Each number is 128 + 24 x the weight over the matrix's rms, rounded and kept within 0 to 255. Layers, rows and columns count from 0.

# layer 3 MLP up, 1280x320, rms 0.18, rows 1120-1136, columns 160-199
[[140 115 147 140 150 112  79 140 118  76 101 130 133 143 135 143 126 157 125  95 109  80 149  82 146 172 121 147 115 174  92 127 111 114 169 139 149 127 124 127]
 [151 120 135 132 124 170  95  84 103 135 142 111 131 129 163 172 115 113  95 148 127 122  92  89 121 137 145  90 182 126  68 179 140 103 120 121 133 114  94  88]
 [ 97 141 150 111 105 130 111 114 136 134 141 120 131 111 133 170 101 109 130 125 125  96 100 130 137 146 158 118 104 112  97 134 141 182 111 169 119 129  61 163]
 [125 142 104 147 119 137  91 131 122  85 127 184 139 141 132 142 176 134 145 165 170 130 151 137 124  79 110  87  75 140 133 154 112 105 100 157 101 161 170 118]
 [130 140 133 106 146 105 120 107 129 144 134 127 117 144 170 168 127 128 146 117 145 162 136 105  92 151 108 149 126 103 122 146 142 136 138 114  74 124  84 125]
 [130 149 126 122 142 101 144 131  89 102 122 141 122 131 132 153 129 141  99 164 123 139 135  95 102 123 130 139 128 145 147 133 109 121 117 125 137 131 177 184]
 [109  94  91 144  94 142  98 183 131 112 153 152  98  82  60 108 128 112 103 167 171 106 120  95 109  78 122 158  82 162 157 100 142 160 109 156  74 144 102 146]
 [159 130 153 169 134 138 165 130 113 134 100 121 149 108 126 147 103 145 168 140 129 131 146 138 119 166 145 130 126  89 140 110 138 113 151 126 137  97 150  81]
 [127  94 123 143 130 117 147 108 141 159 143 162 151 125 165 116 127 120 148 150  93 154 136 137  82 133 122 121 110 112 118 138 114 120 112 146 137 132 135 114]
 [143 151 163 100 143 150  84  99 117 164 123 163 144 127 132 117 113 124  91 149 114  92 126 108 152 175 141 133  78  95 122  87 113 129 132 156 134 115 146 143]
 [109 164 107 107 139 130 138 152 105  91 146 122 174  94 157 133 144 116 169 142 153 125  66  91 121 164 170 102 145 147 150 151 120  73 135 126 157 133 137 124]
 [151 117 120 112 127 132 138  86 107  98 121 138 117 109 170 139 118 127 112 166 128  79 141 119 132 140 150 103 139 123 133 206 114 140 137 153 146 125 112 125]
 [ 82 147 152 147 157 142 140 115 114 103 136 129 124 125 108 110 152 100  71 100  81  92 151  89 174 160  79 130 119 133 135 136 178 130 163 103 169 146 176 135]
 [ 91  93 118 146 175 123 133 115 157 117 141 128 150 150 127 114 170 121 134 161 151  91 126 130 152 144 128 112 127 173 134 123 116 130 134  92 145 154 120 165]
 [117 105 133 148 164 105  72 103 138 141 158 126 128 118 124 130 131 123  93 183 131 146 123 163 129  95 126 157  84  87 147 126 160 109 123 151 128 141 106 124]
 [102 134 140 113  94 100 103 131 145 180 104 135 107 101 110 126 114 107 149 124 147 117 153 145 132 157 125 166  98  80 120 108 174 148 151 125 119 150 120 129]
 [101 166 132 134 121 138 136 162 123 159 116  98  93 149 117 135 155  99 110 115 131  76 150 129 113 131 137 116 110 120 112 105 187 129 148 150 163 116 114 146]]
# layer 3 MLP down (transposed), 1280x320, rms 0.0432, rows 1120-1135, columns 160-199
[[165 125 134 101  92 109  55 130 110  94  90 134 138 115 151 144 146 102 105 100 144 128 132 117 152 118 114 114  85 119  87 141 137 141 122 111 151 111 107 157]
 [124 117 127 167 132 104 136 131 136 145 140 127 109 106 162 124 139 145 110 138 123  91 152 135 174 108 137 145 137 106 146 129 145 128 113 156 149 146 159 156]
 [153 125 161 124 128 122 153 121 139 108 124 139 141 111 107 144 132  89  91 149 116 145 143 111 148  79 153 123 107 129 118 121 150 142 137 144 134 136  89 147]
 [160 144 141 108 159 149 120 121 135 143 140 123 134 196 168 123 159  85  97 117 125 131  88 146 152 116 139 128 109 116 138 115 108 129 154 116 153 131 111 141]
 [119 142 113 130  91 108 127  70 105 150 144 162 144 153 148  94 140 117 122 132 137 121 121 146  77 139 157  72 120 129 114 145 132 101 142 185 135 141  92 141]
 [143 148 118 105 108 139 137 142 135 137 120  97 129 154 145 101 143 131 136 173 146 149 114 174 111 135 121 113 120 148 129 144 114 122 169 113 106 150 166 162]
 [144 130 127 131 136 124 176 139 139 112 136 130  85  92 170 107 159 143 145 118 121 116 154 127  86 141 130  85  76 131 149 117 113 148 137 123  89 195 114 131]
 [147 133 154  99 124 106 123 151 173 147 118 121  98 114 198 128 129 136 128 131 143 116 116 129 127 102 152 163  88  92 135 145  85 146 130 108 127 168 157 162]
 [162 113 148 127 119 107 146 116 175 191 161 139 119 136 121 118 138 122 151 138 159 109 144 133 137 115 111 139 143 130 108 102  88 170 124 133 101 154 111 127]
 [123 159 207 134 123 152 138 119 180 130 156 131 117  92  91 126  95 150 122  93 121 135 149 118  96 160 145 136 174 172 104 111 126  99  98 142 124 126 161 117]
 [128 156 136 121 200 146 188  89  90 152  73 109 138 132 187  99 139 139 169 125 128 122 153 131 123 150 117  87 139 139 100 124 120  96 167 160 139 108 117 152]
 [117 173 106 116 155 125 104  95  96 133 129 137 142 102 133  97 127 148 107 135 148 122 121 167 110 120 116 126 157 147 117 163 109 125 123 110 124 112 126 125]
 [163 133 110 129 137 131 147 160 146 161 144 127 134 166 145 138 170 133 192 108  96 122 128 131 120 104 105 151 121 166  92 116 147 153 102 167 111 131 104 144]
 [131 171 137 157 123 119 127 112 114 148 153 160 130 138 139 132 142 132 109 158 176 121 134 150 141 140 124 150 113 148 132 121 101 157 132 106 124 144 137 133]
 [131 150 131  89 101 135  91 141 100 135 134 157  87 113 151 157 144 125 150 132 133  95 136 122 127 129 133 130 159 139 118 149 109 137 143  80 131 116 145 156]
 [106 159 165 145 142 108 139 147 122 143 117 167 115 117 161 112 144 141 133 137  86 157 163 130 124  93 152 134 121 121 139 174 100 105 111 132 150 131  72 110]]